config = dict(
    num_key_value_heads=8,
    hidden_act='squared_relu',
    rope_theta=1020.0,
    rope_fraction=0.5,
    qk_norm=True,
    tie_word_embeddings=False,
    init_std_qkv=0.022,
    init_std_o=0.00415,
    beta1=0.95,
    weight_decay=0.072,
    warmup_steps=25,
    doc_mask=True,
    train_tokens=174600000,
)
Each number is 500 + 40 x the weight over its row's rms, rounded and kept within 0 to 999. Layers, rows and columns count from 0. Numbers have three digits each. The size before them is the row's rms in percent of the matrix's.

# up: layer 9 MLP up, 1024x256, rms 0.112, rows 128-307, columns 64-95
# down: layer 9 MLP down (transposed), 1024x256, rms 0.11, rows 128-307, columns 64-95
up128 097:477494509518471506559507455434500524549475510516471549497568485535475517532551518526489563442495
down128 107:506490446445492494490546513550513463550493574456492495448527518464493481507450497478545443484414
up129 098:503521519553540503580449478467574564550556528476464482487470546507496544530529577569456478477486
down129 080:455460469439514512470501541515432455488432472496420431499516380531479492533528500564480491516541
up130 093:466533482507467483512463578489505512521532539444546563521458509576435509494455468529457492515495
down130 109:513506515479408518481529482526504552555523414529538505440468540526499449531598558492558487475504
up131 084:577484569539505493443500486530568486502580446532486495511486464447424531469449496478470530500555
down131 086:478560534416515496529501505522495480520527496492511433466532487392521532467516460551498495517493
up132 107:526511484518519486490530578529483457538480457583485475545536422444514508453546556470500485480578
down132 099:562553537519442424518493532537543581485508504487509503457463447529449500546486488489517471514477
up133 098:446526456509554452569568545535475588551499497514484509494488474487595511449444473529549520562465
down133 098:506460528443490542493560527541524586428518457493503519468555517471514522463491497535532515498469
up134 095:541514532542495484491514525512432505470556466463467572513514506538441542417515459530430496516484
down134 086:466497484557475496491488431517452562460511473540528513494506466473532441507580507558476450480553
up135 089:480436518542457551509517453486421448455448490485516519530499496456512465487515505545539494448522
down135 089:543500465509527536536549531413502521563471505492536515524490546435468539605515486502476481517419
up136 098:508483567513518591498515568569526541476490466546483473482520507478480508525499486464472476529453
down136 094:561521490486576455490508517527447490474520502540504403560534479584546502480492559492489539447491
up137 103:486503616467483450504487535419570501518568518429541461537497515459474482539513404509525490440542
down137 099:566532500520507546460463483447542575485529427498475490567472516523443541547531538493527527459406
up138 101:515486586551486509492460535582511448508499519514470567541549444550439508537484503441580566471476
down138 088:484495558498532488448474477494538461513494492501484484478546494474506442511461488505521495553501
up139 105:466466532504499533536569447498602515562483418576521472468424374470521566458508462517520520454553
down139 118:501510456457498536422445519533533537458409549552506550496523496432513543507467496462477533506516
up140 093:506539528570543511550468489455489535526514483541526519457453477503492532517461438525500503457502
down140 109:474514553475492499508481485489470587487479455476558461506572492469510512427459557506460496489490
up141 098:487495451517551511519471473534492532536556339531503532481455566482503541467484439441482456452441
down141 101:488497446427500556531445519525511483473531496519488549507554518505506481478497420506463497451471
up142 097:496527439543554486478578440454496459491470519419493499496522455497521519552497508493428453577489
down142 098:509500534499536549468551437482495529553472402480508488526503467517510507492473496578445511516515
up143 097:488486547526457485418518540527513569512531588494433568486510562505532522533505507493527522544494
down143 090:504522461506528510505523483497543510528438545500536518433487488520500470522529478452576472448522
up144 095:485531453445443430521511492524471500577499436473501486496493462534520534553432544503488512513575
down144 097:506515544541467505495523519539469535525470461435480493559508538484514555506529565444443470476466
up145 095:451503492515544512483497474513541508568532460552577496455443402461473470481491474533503492540460
down145 098:499509462504513490472526674440494601489426443533465533388544465553520495538452508516391536529520
up146 096:501461554539594494473557538505498539560499503502510466581530498568522441574553488454515509466545
down146 103:465446486501516502511520481522544495557510470538514502481565507517562493553414535422525578518484
up147 107:479487558443440516488487483535521583526472450495509498472466503535482487522526461450490480503528
down147 110:505483451492528564459532520534451453460444497480440494466472575517536478474522571438475528471504
up148 113:441490484571457602567533537552457485557503467437565531517532514513530502452633501491499471440499
down148 109:543470455461522501463478464515507485517450517524605509463500560537542430504509487521456419527548
up149 108:451479548502427440452507489456518563531482450469464538557548482528564439498530475535483563423458
down149 095:452505515494488505518534508535534490580494516475485537538479520475607489541554533508503520514463
up150 096:550516519501502527491463452522492530490480487510556444501549489525512436502517525499450502537437
down150 100:415471526564466508463446496463523508510444543494489460490477513494468541581538485549479507509529
up151 100:503458546510489479480452484559543473554573507515409504524482512408480469549548448440483531415449
down151 093:550433451419466494478518532522508550564510522519535488470540501506450498567485456492487523437496
up152 091:514519535493461529500473519537557449502507496507531473546552414463503496453438514544508459523550
down152 099:534494546564495546541545471459471436524523505470450478494531498540493514496423462522554513471465
up153 095:518491555547471534554561450528509529529475527485457535515527481506509463490498572530598516538530
down153 113:482437520467474569504563540499528465458505562516541494452488461530444562502519517507501445526461
up154 102:450508512521483517435503486499472489493479588548473505509409537403495512528554503510503498515482
down154 106:538575492450474442457411481520433397466553523460511487497514534400584534527530484535519509529563
up155 093:504525548558513507540582493536451462474541540522470461448570484500531462342507577520555474486444
down155 104:492492506549521508548512512487474518530455458477505530446395552541580482527535524483507495533499
up156 101:579519571529515521505445515453505543554476508471523483544522511483469547521518452519465446476485
down156 098:475527520493472485471473520486514470425517463574528532474516440461437512498483513508451546442447
up157 097:560493533532477565512492489389494454515450525552506492510536547527513515513428466588483473518507
down157 100:535535492499448540535494456560463428426469418520532517477515449505549517524502576469524535476497
up158 099:498467537541486530486538408462448572579437506498485486488561505541488442508521498464554474537432
down158 099:490423547444538530435440478516467538472507482523493547521493528450436501489474542560467489506521
up159 088:515516532465508487496461458540488466490443575469509477550506522456497501536553521513524493522576
down159 111:526445463492527522521524552514501492500559509560478462456514531493477531490459542481472516520528
up160 106:522469585534555563541495526470489498495408466536526496436495483449506482514534468526463455491501
down160 111:567513533503476533476504483461439517469552521526430435465527489537511516480484461427499524538495
up161 103:450506475492589428533487534471443468491502457487480540536473487460525447496477540503572495546486
down161 099:432436564489468445538479530496446439450536511514561486512498491510520597487452510504549523481516
up162 104:489556550525481557560476546521476533535531454533499436493503436501478514502511528457484500440511
down162 075:498512400485504532462508465494581565462484430459498524511534446511505502530524531504518440534480
up163 109:454519520512509524507494460478497457494494489526515503520519431498490423503587516508566456533458
down163 110:559536477465517483490463508497518501512498552515572485563473524485442588462533563478522502527482
up164 102:545432572529448488498459482547509524576524477562451460544471508492489529523519492512418514533504
down164 095:546515444474518443490516490514480524550518444490503551459490409450428511496460456441472467573496
up165 091:474543464513498539463484494512512497518465498461462519474518484523504474523532443502477535504496
down165 115:522585464484489455513465472559460519493451489521430501566546549485550488439477445435458473589489
up166 103:501520521511512511498466471490505497529462585469469489474451530570427503536533517472522524476527
down166 094:463501515435603410469510556486562516543528475511560560545521509488476518523503477525504536468543
up167 104:520523586492510509494519406520527505462517451446526548605444524590517539495451444522531538532526
down167 113:492517498520453481481510504527478428513517486482549514582529518486504508465458425523470483490474
up168 107:484563523506477433477533474527565482438514488490502509478580524504596546525504498506499502422460
down168 081:522498533467459497484512529443538447508513506524487476488559470525593484505531521474464484531518
up169 101:476565516476530510511531491466511527576560501510554515543538551461533448447546558417483501624553
down169 112:502497493423521454476473494500584490515475541530483530521488450462486530482505520534508570475500
up170 099:485495484531533559464537451506504481531490459484535550442500468485467546528562543490536484452468
down170 084:532519389456562510573455538532533490425546445425534535526525488525491512487520478463512512457452
up171 098:493480491492502535496510419486451580548566427556512443489487534452545498435492531542520539514519
down171 095:532451502507498486468515501474449492424476485443503509466473525507512496459395484462470465492502
up172 106:533499489502512477547455482503491525537551456556505580500445537551566442490507462505487506489537
down172 079:516466429558466511542427564510588518471518537509427563503421544518483460560527407527484508484541
up173 090:482534514476488530510481503448500547452393499543500413499456488483497468496474427457490566412503
down173 099:462483523440510486518458498445533481525497557473566456531477605450562469460502498507519437475517
up174 097:455478470517449469486553498463474430468505487574506507510476513489493456446511443563527546426464
down174 102:522490493511513520439574506510499440485531569512548488451489555510511556520451530465503503470551
up175 098:526457530507503518526488555480565541511406512568509436508558470513558557540531505534464406479496
down175 104:578421524475508511480543436532497476472440578499472556461544519410488466459511500506510451520500
up176 093:465505491506501474487416511448486560505516529436446410519474459576498469457532450463485503530574
down176 096:492550480492520493558497498466514521494517538530434526510478517461463523518568488525471561440489
up177 100:473522482548526432496464501514463539443489504565468497504516465485551518440539477525554533467573
down177 084:438548473476499485568482465469553580479497589477502463576483573479432515590526521463440508490481
up178 102:538530417555381505508526515569469479547477447523571529492427576499508452526549487472501567494557
down178 108:545526520482490480532529495550430440512559533443572527509480522530489416565512524450494469526432
up179 101:518496472554474520490572522535496474520528508594499566478452459469432502522452491549470517448413
down179 064:526534517530464444567481515417504512493531440500450510494514525494455505473482511526440524518444
up180 105:579539529515525510482599434504414530492492543562462459531520489477465527558538553532530502463522
down180 105:564530488516448492396466451536453484499517503532414532559505381512516477507514587500584495426530
up181 099:477420492509496468500540465548509483454500466469493509513500484509522471499480426472482463466544
down181 096:508501490464482493498516466477457485514527427467513480554482462479472432552473508476443487620522
up182 114:520504471560542492527481566511530487457457521470481453501495547458562493556497552502509535518484
down182 105:512499570476496455418498459434528536559478559428481487488546487451530515503436546524527491538576
up183 105:480441406502442509482469504479511525436536475454562501458529542464508505482508450559506476461490
down183 087:464447448537489501508515551488483442498485539507472541541500508483518513486494483505479538499552
up184 100:478501562527444479511526467482487519478547534507513532494506524447510477457594556476515537510551
down184 090:441448471518507548451558531526416491467531525483515545518530504504550466489490494472506573448497
up185 105:468502495574471503474534526515549499492513575499467518492535537471514496435467533513530516407507
down185 094:506472541621488461507561443537506460515520613446485557539545540408537470497541559532484537437452
up186 089:548581554497461538490534484450508494529568494556478525434529542441566429388490446472545540410497
down186 106:571436463530480543438525487501489493395522471384482519520544501495517420498550546423475462496475
up187 112:462565482479498514543489519491447471470542543526553547485447476499544503496532558440470521398591
down187 099:459540485568570454492491463492476569526557522494535484481464538532500501515501554575503527535499
up188 098:514556479554559571501466453572547464510474529530545389486514455544434466519572464513476543449542
down188 079:497578433492538447485527394444494514481503511501505558516545469496498533467443495523485502495469
up189 109:527445464539481431454536556499461528433518498561424496519529537523550467488470511553469570487423
down189 108:474482525526488492488461495506495427549508509550547439519436505504482512421511527533476477471485
up190 103:536501531574523512532419476431478457498463532528489537436524489466456555445508506509549499502498
down190 096:488471469471464511535472544531454490531490515538477459512487569486497579504475501471467493531515
up191 069:509499507539505509494441518496480459483493558558525542503548445457548528473616521421547543487506
down191 132:531500548479503504560473458503517535495513501459513529451497459478521514504480527506538444466480
up192 098:490575532487507471465514551523552515461475544534488492544538512581527392468473497513453502476499
down192 109:451471532459485425498489507502529451450538562497435521439519479553526522521479501510433542477446
up193 112:529510567504431493563498472484497505516527532484522499496417532506571440519484555495511527456459
down193 078:516497478484498619533494487469522519503508457448577504524510491505563502541519454467535525412532
up194 092:472490465533395484535457513507519577521445573534446534456456481462469501465450424523488471540544
down194 128:494462535519430555495563524479528499479542513435543532489480525490550663453526477553582462508525
up195 098:453546605529457516454536489510481554593534502455485482496481504553503499491487523545494543543542
down195 094:464501528494433448511538485463522505526485584575560469530505545506497505389455497496543446492524
up196 098:446543455500473545421470493524484491459487533526439468541511475544496532550499480559468460486504
down196 107:548431470488455566495528520545506516475501555461456452531591501430514492452528503455510540533502
up197 098:511548548532507551544552434485485479503499528582540457479511468436486553493527464433581520430455
down197 100:538520444477575457492532501502506495519559511571516468551508510484481474510504492583528492491581
up198 103:503486456489460565534599472487434550460510425402509451496427517521537481456586490650565459486504
down198 103:496533467477456522542493507506468447476514549539514498472468446484515480496534507537572494517494
up199 105:449472447476466566546476474460515482498424503508522530493479436510604459494557550518453489511413
down199 101:452477464503446496449466526582604464480399429506542524471446544533582532446448484549500502493519
up200 103:418543499511502470505532476468533554499532518457452432500494503490500483487499554487596504482507
down200 096:505462536499503516491565477536501526484440517463442452450438486526505488458467575546506513484534
up201 094:392542511493488542493550578496554543527476467471453530523550565496538474560474524417544514461499
down201 071:511568456505553505402488465506523521473513505514489586565550426572458488477595579416511514490504
up202 099:581516561514417518576460464460469524473458465531491563487538451394545484491523547462435531464438
down202 079:460506501476512551483469490547486510511540525418550434518520508510494467543521438560485486490527
up203 103:464525514483467557487510474498576456547492503514537486364506496512502466472500495503447545506497
down203 116:488462520464474501458417466445438496444525433501417484481543374505506546468462555454524458524553
up204 101:486469486484536553445505502478456407503504409535514534554499518500483486569484559502449534501518
down204 099:495464495504475435415475504508517530493508559503559491507532495407535464524548496477524504622505
up205 092:516534559533552483437531497435502496493475511523516475527550531539518481482520544485478458413519
down205 117:516516504494468494573431453577509475526459537493547534404470454488502572454612450538514534474523
up206 100:490476530558518502507512563449493558517494551570480535428539541522493431450542419472578516533517
down206 102:539549521452467532487470526476507451485598510570551491528535428441536524456461522459469484518473
up207 087:521515548494466470496474481525550493587460476470498516468502515545467468498523520464578520444497
down207 096:490413443540554484472538579501459549466527481555495536468433494554451487544504511550440441516470
up208 107:494502467548524483571480507535458564460521455471485527495450464504487525420474542424595569482485
down208 092:435544427584465563532507488481525528520506513592455567530530537533525484523404450479524449465493
up209 114:508538530517553452491466477453540602530510431555512512562522579483504535446449473479465616457542
down209 115:608479466442495459504523493537551522494439437510482500525480547458509466487479485466456490512424
up210 089:467514543530495507529474493407491480541504468528562535436510529486554541500497434520523549515503
down210 092:523538493538455411566522522446493522494537466554508587517433558453500448544541419535498497508482
up211 095:450512573514468518526534516531486560487408488541516458456573478564540494554482490526617525480532
down211 096:454497563448593410532468504508460508459514434457507453516530506586535480478545536476467523504548
up212 098:470461502507554544442503476516431504513429506461459469520523450520531489511561519521516503446499
down212 093:474485546430530488580445443534498496516487550527544499563525509489435574481491518522598477418484
up213 105:504504552521520529490457397485477577549531523509609480501542483532411451496543565508448541489432
down213 085:479500485475497553520439503490491490549510576513505530497454520539434550485555558489480551493437
up214 100:561519482542488559537446460521531534521433514468486526518452509499440465490551526529488458487502
down214 100:485435538507501517546459472502564435449525472479486494529471495596515517425511505490483479540636
up215 101:410553496490450544459487478530493578479527447503531548460524470492544482501472489491486608516384
down215 091:504416462500499540480526527507537502469432407550535518457479480507545514483505467517476507566467
up216 099:488477534516595495472542475438520513430525439513551443496473494559444466563455423480517509494514
down216 084:472500488483522528589465551458487628483517565460517468482539526501510521460494459495488532491438
up217 114:511454458525492449518534522445491513458471567509520563529537516515436429515489536550392476513516
down217 090:537488481455534521483474451566452457480457507404509491423514455514494522468491469489512551558485
up218 102:547522508529524518476502452534468447532476522523497511504421552452436497453524556450514487421478
down218 095:496465425522436515477422457506487464473475442461548493465516493476588393525516573463453487513471
up219 103:435584509496558543527549534473485497513547503545494541485514470473518524546592471422523437494527
down219 107:445474492546462494457542535513500469513522443520514457451544550514535515533545450506489515514465
up220 093:484534506512475473529552511497514476505524447472444564559519483469471469396534444524491501492585
down220 102:544503422471534512492537547418450444494497564571484441490377457465419536478497462446454444505564
up221 107:532507523494550460425559419496500503565531501439507480552459478451511505537403524526530465501451
down221 111:528590544509449490461567537548395511503479471505540500593481503570569499538483512506508484521463
up222 104:501490513499425477448562568440443447462490464544484446545477465437528478502435439434522460489549
down222 094:483482485504552498499498507517486499433501479521461487514505466521504497533417484504466512559529
up223 092:515503492562474529475479523491449552506496523552457484597449509514565502492451495569501558506436
down223 103:518476560436537502500558532512474452519521451552499552425510413560495479496563458500613408538443
up224 106:455525461520486539520549581513546492530512531494502582500523401503459544500403507549589486455423
down224 085:476519465483516488538441427564556468525549502507464555507500487493449429538468514448457507519492
up225 097:499531489486527509483515488514561544506535508533429483536488474584559486510461466578524506468457
down225 110:526516501486483500518519572453539482470488530544563575468449532472551469473425483542506522512460
up226 101:404504460532531551516528515508473481494458554424483489475490435410509500495530566518491469433548
down226 100:434529482393546505495549509476515549541479550573490530511460436397568512436468465495520455474552
up227 100:470522542484580557441485554598527458542468456530494564439465463531448560460476501545513463524535
down227 086:586466466583499484526487454510462534537517502487530517456534582545503472515497463511515485522507
up228 092:493529531534491482492353595460498498503465509510458446507543480494451465524522552419461488501463
down228 112:508531554528503470448466484464515534532515518475488495487461413482551536450510453454512507522500
up229 104:562483442512430547474506491503445478580464530472473450444528408501519437555492588469590447497505
down229 093:529513561564446529496529474481528506465558513455494452467387457552543528610476484471498493474442
up230 086:474499530526429498488479511520436495514508477474474495488518536427500523551507476438458470522488
down230 107:522481426472508448498487440572581495421523456538416562476464522446471485509563560475476476523460
up231 100:505524533517505601507532449515462472478467429459465432487510550554467487464468489492472418485440
down231 102:511537509534535515482472498503460465498526535496498499454496548525471535487413484475444545530482
up232 103:500484461498510525476476460466509503446430450581506583514493489563406498519465523456484556456480
down232 100:472512558501516443539507478510562467483533508487501454462434501568434493507519471544503471549569
up233 086:406515513557489498486531507432516506466501510504529511524556519524398482461513556517500539495489
down233 109:549548534462496523438456481415595528513436540494492496521412545487526495509531440479479499507544
up234 093:518621508522433544470533537521477549521563524506452478486513491565424496494475539480550495477498
down234 100:502429510478503471497476500468488484512490453517512489469517456510495473504509540544499480508508
up235 099:535464526538462557498472457498453559551498481506542479467498526467469452587454531452467542476448
down235 092:486542490532473530449540531462504446562516479474507461498484509594508485417431496516460512461544
up236 098:491481447465497550516480453610504557488475515503365454478469482457549452535450455448572511540472
down236 111:439445507446538564479472443453535472489510486469527573551395515531587624485521490526499463562537
up237 110:532513579482512502490528470539453527493502466497467585510470522585594440488478508426543437458529
down237 101:509524510537467523506484569504540430468484477548466505470461530545495502462490471521485471484560
up238 105:510541494510485495517374549589529444484468506455510451519505520555498465537542464495532610502470
down238 107:495518427487544421539471471445558484477485487450484507546417505522490457517507468531478500465489
up239 104:465479523503502508531528517456428521546531544493491436459540542497539434455517450512498513524526
down239 100:454499430516499479458504511462536527475485465455505502474460464470520516489419442472598491526543
up240 093:587522495530433491488494543561519492517490515448446484578479577518429523538472547475508536549509
down240 087:503505523495515516496482496515480493516409497551531552594551525516435476462522489488483510523525
up241 089:435577503525547469511508465459503503501495532540439475548525494525619441563392507471532502511584
down241 096:530540421545534526563501473476535530533570530527575488513516465520527458502508465493462394546486
up242 094:554457549560498489472488445508445426530444514507485469534512542474523461447528490486460456482508
down242 094:497409526491533499464431544504507537431471533453489495528551484492535499420466465566514534508493
up243 105:502447438483544613604519535551519462522513463484536456534472548480506471499586472509478471465531
down243 111:490451600522506501413519504472557447463537504507490521458530544499438517493550477506461540524480
up244 101:469522557526440526501514478533474478488550522522476550488461520468571428484551524502456541497546
down244 102:477565430504518429523490523486451446546532599479516460534473484564532472490392504433533478484549
up245 110:524505576506494512434461487566464467540509475467447481552488516574485481537528472447565560491539
down245 116:497470457480570468473477581526539473474538523510489437545534455522576506551477526513549491516548
up246 084:533427433537527487503482526499473536484453520472492474489486546562501521526479419455485491497517
down246 105:478507480473496500517485517536477518455520506520555485477497472437461371497395541509566468452572
up247 109:457554482537502441490490572549452543522468494533435539492506582496552501445473458476462506569491
down247 095:553497464538574481459556588580487486482444534423504515499492558451467502475550511501497511454544
up248 101:503506504522487569507539467584524555513471523435457481529523437481514391556561551516470496453518
down248 096:462510536463501572499583467494526476584567522564472381517536417488474538458530473518474530521499
up249 097:526575520491527502496459540485489515500535450518497486447496428437423525528504434462488500448520
down249 079:497409459506521434538494485561515557541467538459489454496436520495497538482520515507469517506558
up250 105:476521544554516541457468471476461519481533461455514477490471453470515491495474493487525480458503
down250 106:561395522500505480528470503557454502507571491508538477498552485528431513552500512443552519483504
up251 097:526535500536397547526468538482549519573496516498499491529505523473451557511559494473475503493402
down251 104:555506493487523369466558523481481506450504525524571472516494410539495386502478517515418445475480
up252 115:483491557518511540429503500498470477583497520491459480447455532544519454556532530476532468499501
down252 091:441504544534527490485443508509429534493444504521508499542509519487484431515449539511509510521485
up253 108:495484439499484579537549446479428534482543460480500501525467530541533519537523437501395460538484
down253 103:524464518511536532556536448482461477541456423537511470526449485452487419447491442533430490469476
up254 107:545463561514472476528518512435521550528541549511512537523530473480513515447445506502555565525498
down254 110:505507500533491470588503492487526484552516466511519533482529431505488497486442530505494467478533
up255 085:587466490468441529494454492516489525539567439456533469502488518440481495503506469491428418452550
down255 102:482468422460514521491520514530445495506460524502505521492515477487565545457516512489557510483449
up256 090:450509486486528505482534550480505459500563613474605550570508511468462540514537504448483509501483
down256 101:562511409555519478438509567501433487464517524523526549531484467455542509471477628504544478445447
up257 095:509549558553562528529554522522503517533541574514494505452458458440562480437486462522514546537418
down257 102:504525517515530473457476471475503467542457483501525527518544471553519485471551510467492487559557
up258 111:543495524549485522507481564412499535522403510523514480573569490531517516459487465473465514481535
down258 089:513471513423508471434526499493458505529436525500430523506585527529411505496510553572552420448517
up259 097:587442540565390552546480463482498468526493483489479491498487468470478549482473449477491426489531
down259 086:485571578430531462447547495541543513590427458473498525505488517480566523464457538482462424432530
up260 095:497456550517563460427531579451494454533485507480511482459526514489491538533449520520459453487494
down260 092:487514384487527535504559464553516531400499493444432498459402505446487465400548444542465493446458
up261 100:398433508551522494445465481491410427564472438483482512495580436485521481476468502536496471525439
down261 109:471455484490489450462496408515507513567517485471514518396514501457495488472475498498543487466491
up262 097:540505478535426491515464527541471502585495514531496508460479512504551503467525421534512541552541
down262 094:504423471467486494473466432536437464553537509558477555478592497419565496524545502420523588505453
up263 100:506437500559473474508382494469442482540510483464544552563521492518572514552430454588498495431451
down263 091:441547577533483445525562477459487531484539502442498476512573423505558521448464471535493534602503
up264 092:431477558477501529452559519494440461479587544507464571469526512502442439483419575476482507441506
down264 094:473495476471457518530513552476510509547507478527445534443470538546461461496490411500480471488455
up265 098:525552520570435521468469467452477452510556475525567539506461510392467517469489479486516466506466
down265 087:507548483537527490503552474449509479535487448477463477496417472486488519536514553479475544576494
up266 095:512546560462516455532457507483500508492529468502505465490448472487542484503535475569562440410501
down266 093:508513500479478488499520502473465493497553540468455461533506514512554504513505537562367497435481
up267 100:430512477552445504518464508479436516489485543564465520560479545450468503509488483498496475539517
down267 108:491584487487496453509495501522458520372545479575486494557544455494542448453567496527487581516473
up268 099:479541507490468456502496486531447473486513558480543548485501449448494512481516502497410521556579
down268 100:526517465506484521528503481520501515535522560405531478451465450470469503559499503426493514456525
up269 101:525466489500516468528525437538457467573571507490424552510490538500488533501517492505466495505568
down269 105:507516477577551547441481399511461482508524532535556499483523512497500530537578511535525500508455
up270 114:455507491530500527464437460500526544447505528491535464458553552573482471461574517501500455500550
down270 112:519456594445516534502578494446514559506525536485471526523493478487482469446456530436515461517490
up271 088:517511490498499508494471440472515574529445490520507476552477460495508487538560416467427462487576
down271 102:480468479576516511508482494517525585530493462529483546501469496538547600504543532507514478453451
up272 103:505484503450510494462411545488507501549484488473507559494492551476436448435535489494516427530534
down272 090:530523527499495563436529478461567498518457580518513528521467510460525485512451494499541493502413
up273 099:479514459529517450496502482482451464519523520560511492502509522480478504516466496420492512369493
down273 102:483522528522487512559480438515550455519503512431524489495532486474503431417600484511543525526482
up274 105:494563521475460490465429451520520488498443474493411502447516521405516506487535472534509540428529
down274 086:543446504489583539504567519509435550515544579424494511502517471552504533517563530480458488527497
up275 091:451553463471502530449518484482522443500489514490431467504527508520429502532522475514483487456509
down275 090:506596518469495506497496426558529528464513532498524461440454513566496501527472492526505490394470
up276 091:548597458478480508488487523459479525511496498531495504524545513446490545446484431527516501543508
down276 100:519521513508480465512558468492430532575462480531519471524438485499450518519510530556462469502509
up277 097:480465530525471529503479464488471534516491485530530472548498486484484456430561536523517458474495
down277 108:484531511468528569528450484444524443479514599550510457465575526518445492441529530482516501507519
up278 100:422560514530514508491479536494463533467521471486483494501542499467530509510502479475529441531549
down278 097:494575558506519501511510434549515503506472509579483563443424520492463531483478456569499462453512
up279 097:565536496551489491404521499441445474525532488463504506545519527473505544496574452456504429507423
down279 096:481433596554520491522475461522539492533549565524534513514489507471539486393500491499579473503490
up280 087:459513547451540544475529484426453480484497493461440494495526507484506518507535521492514512514498
down280 107:468461584452488561565470492487503510523443451599516478421476506507514458532525508495495508512508
up281 085:500466452484462499433496477483465472474437533540411540618491496445540524537473456535515539458546
down281 093:481458536432529450498438466524493484488508439453596508608502533539496523472503441489510511498490
up282 106:487583501480537561567489492549530445464537512404579505475514476507458458424492463420482524526501
down282 092:547508515471457457501485524564502506503483557365521586492522527445478496467481503473478573464528
up283 092:532497557550464568539485490507521561511537468556548443468468487421457517477467446472558507519443
down283 098:514531523503532480465440497552489478481470477495429466485483517448493595560489563492494497576488
up284 095:504492491479541473531452435478512576542543496474456454580460495504504436490545478544506563496489
down284 091:569484503518486420562458575495546473471500528450546524449467478542520443496511516530460556520534
up285 101:456475481524524550460443505453498558452456469541468460566572507497531490462590454514491511457600
down285 097:426513505472502533559489440460534509503498544481430526558565547537516550450488493466501502396541
up286 098:563512540595470482502487486469500484498493473459475495523500503559507505490403506507555480513455
down286 096:553530512508451486598404492505447453460488476479498506499479524483495439541510547476511491469523
up287 101:463513509468504499502537475465509522448498535476476455456465472536476454508477493515531523508532
down287 091:540573492511547422461507464529478484536466497437511498515592532491459430479481488456582406489457
up288 103:538502462507492498487465446539497560505468503598510530532460434504493493487547456543524537530511
down288 088:464520583581485503502469522545511549436450484496485473507480448426492548547511472457487477545479
up289 096:545522565508382557498528446439479520525445477456528511519547464518455500532462529534556488559575
down289 106:626485495515468479428459478454512523504496555409485532523431442497533559496491525416467429475543
up290 101:515498519506475476518452461401518488499445459522522500488426468567563501563469501498513475476481
down290 120:509456505475501480512443496496499441493535557423528455500465549483484440556502505541511479447482
up291 101:468487490512419493500466482538529516485497496486430509531541466528531458472557463525489571468445
down291 101:448471477493544534540498479488454515462465502451519475515542521467445491490467571534484570539480
up292 095:534523490537499432574489490511522501517512541463409485483495403541527446579540538460462588524475
down292 083:516471510472558518564531469437455503494533490541460463521456527531526509553456422408480499531485
up293 096:433477552523520553520516549471513478545468464461545514443509556478528429500461464583523522566489
down293 100:505515547534492458555535481463554543497513443472494540469496569466483509447518508528528535475526
up294 104:439405500491480513582475412565552475492551449473466548481511507510501473493496485506531533454526
down294 115:506482506561463495407533483523524468516441563545522514526477586522471483473517510441523530549481
up295 093:492512495544502493482519497423477560532549505517435503471449458557506495437493501478471474534517
down295 098:491507453452495425537492456498477531542533453548503462534446441497517564476366509528538533547493
up296 090:429481453516504574480466483564510467562436517496486512449483477437470583474498509514479453478498
down296 109:548497490494470526567563478448439534474542530521558482522474466555482505458537573461458531415466
up297 100:462455466523465547528555443490488551581419395555496575502468536509508538443481567422569470509503
down297 098:468516461553459550542533464506485489531545540475497468592501442527473525491475518491487468522520
up298 110:439505560502491468520447538465469432439504482452512523487493487442491536471521525490457491565485
down298 074:441558506466487520473452503512486505525442483560506455558471446394490532426527539463449509458513
up299 103:500480512503581433558524539449495452518458529468540541532369474502529491437523478449463563519589
down299 099:560523450464496528483522488522459458508526524517495454491461535425551509448483584559453506515416
up300 098:557475461505444469488483456445503526492500430468464510454476511556479551515534528486546497475473
down300 120:520455500485498497586503427465525499499471511584523491553524549430458541456545460468489506477578
up301 095:500502404498491486545521467466481465572448487530512561401428505462535511532491375489501472526511
down301 086:516456493476501457533454475475435448543496489509505483526489495487501528504558566511528513530551
up302 091:518512475467461535537539528398531548489459436502584534512515502437522438428479486412476437470463
down302 103:460484569476533516514512501544506491481488526503476496471526482547448581531538507499513497472436
up303 103:502488533465487497465496542573511447521526500442484542515502496514390502421593486549471444466475
down303 099:553416525549474476500548476510436472474460536444476548498512586466424532506446509531489496467438
up304 095:564511470536534501550522480478445563521502476559527510583511464424581432480433553528505421512453
down304 091:456521465468469447536490544492448545508529452451522454472488529464389551531515522577540486576483
up305 094:504511551526567567517463462555441562456529496523496542463523564432452498528520495506460471553439
down305 099:539549547496484459607380529497577515554505496492464520549496525452494457492416556477537510562596
up306 101:601541463528516463409439490485504474538562541511458491497496396454542467524514575490490571507458
down306 102:527476537581513463487504549485534524498515506468595448521494525525559545446447494528492591445521
up307 104:476499539535501510484532449518493514515480523512504530446517504484567513516498524475441498478561
down307 103:530487500518589486505508502504521515507553501472518560511473532543508571477576510516487473522514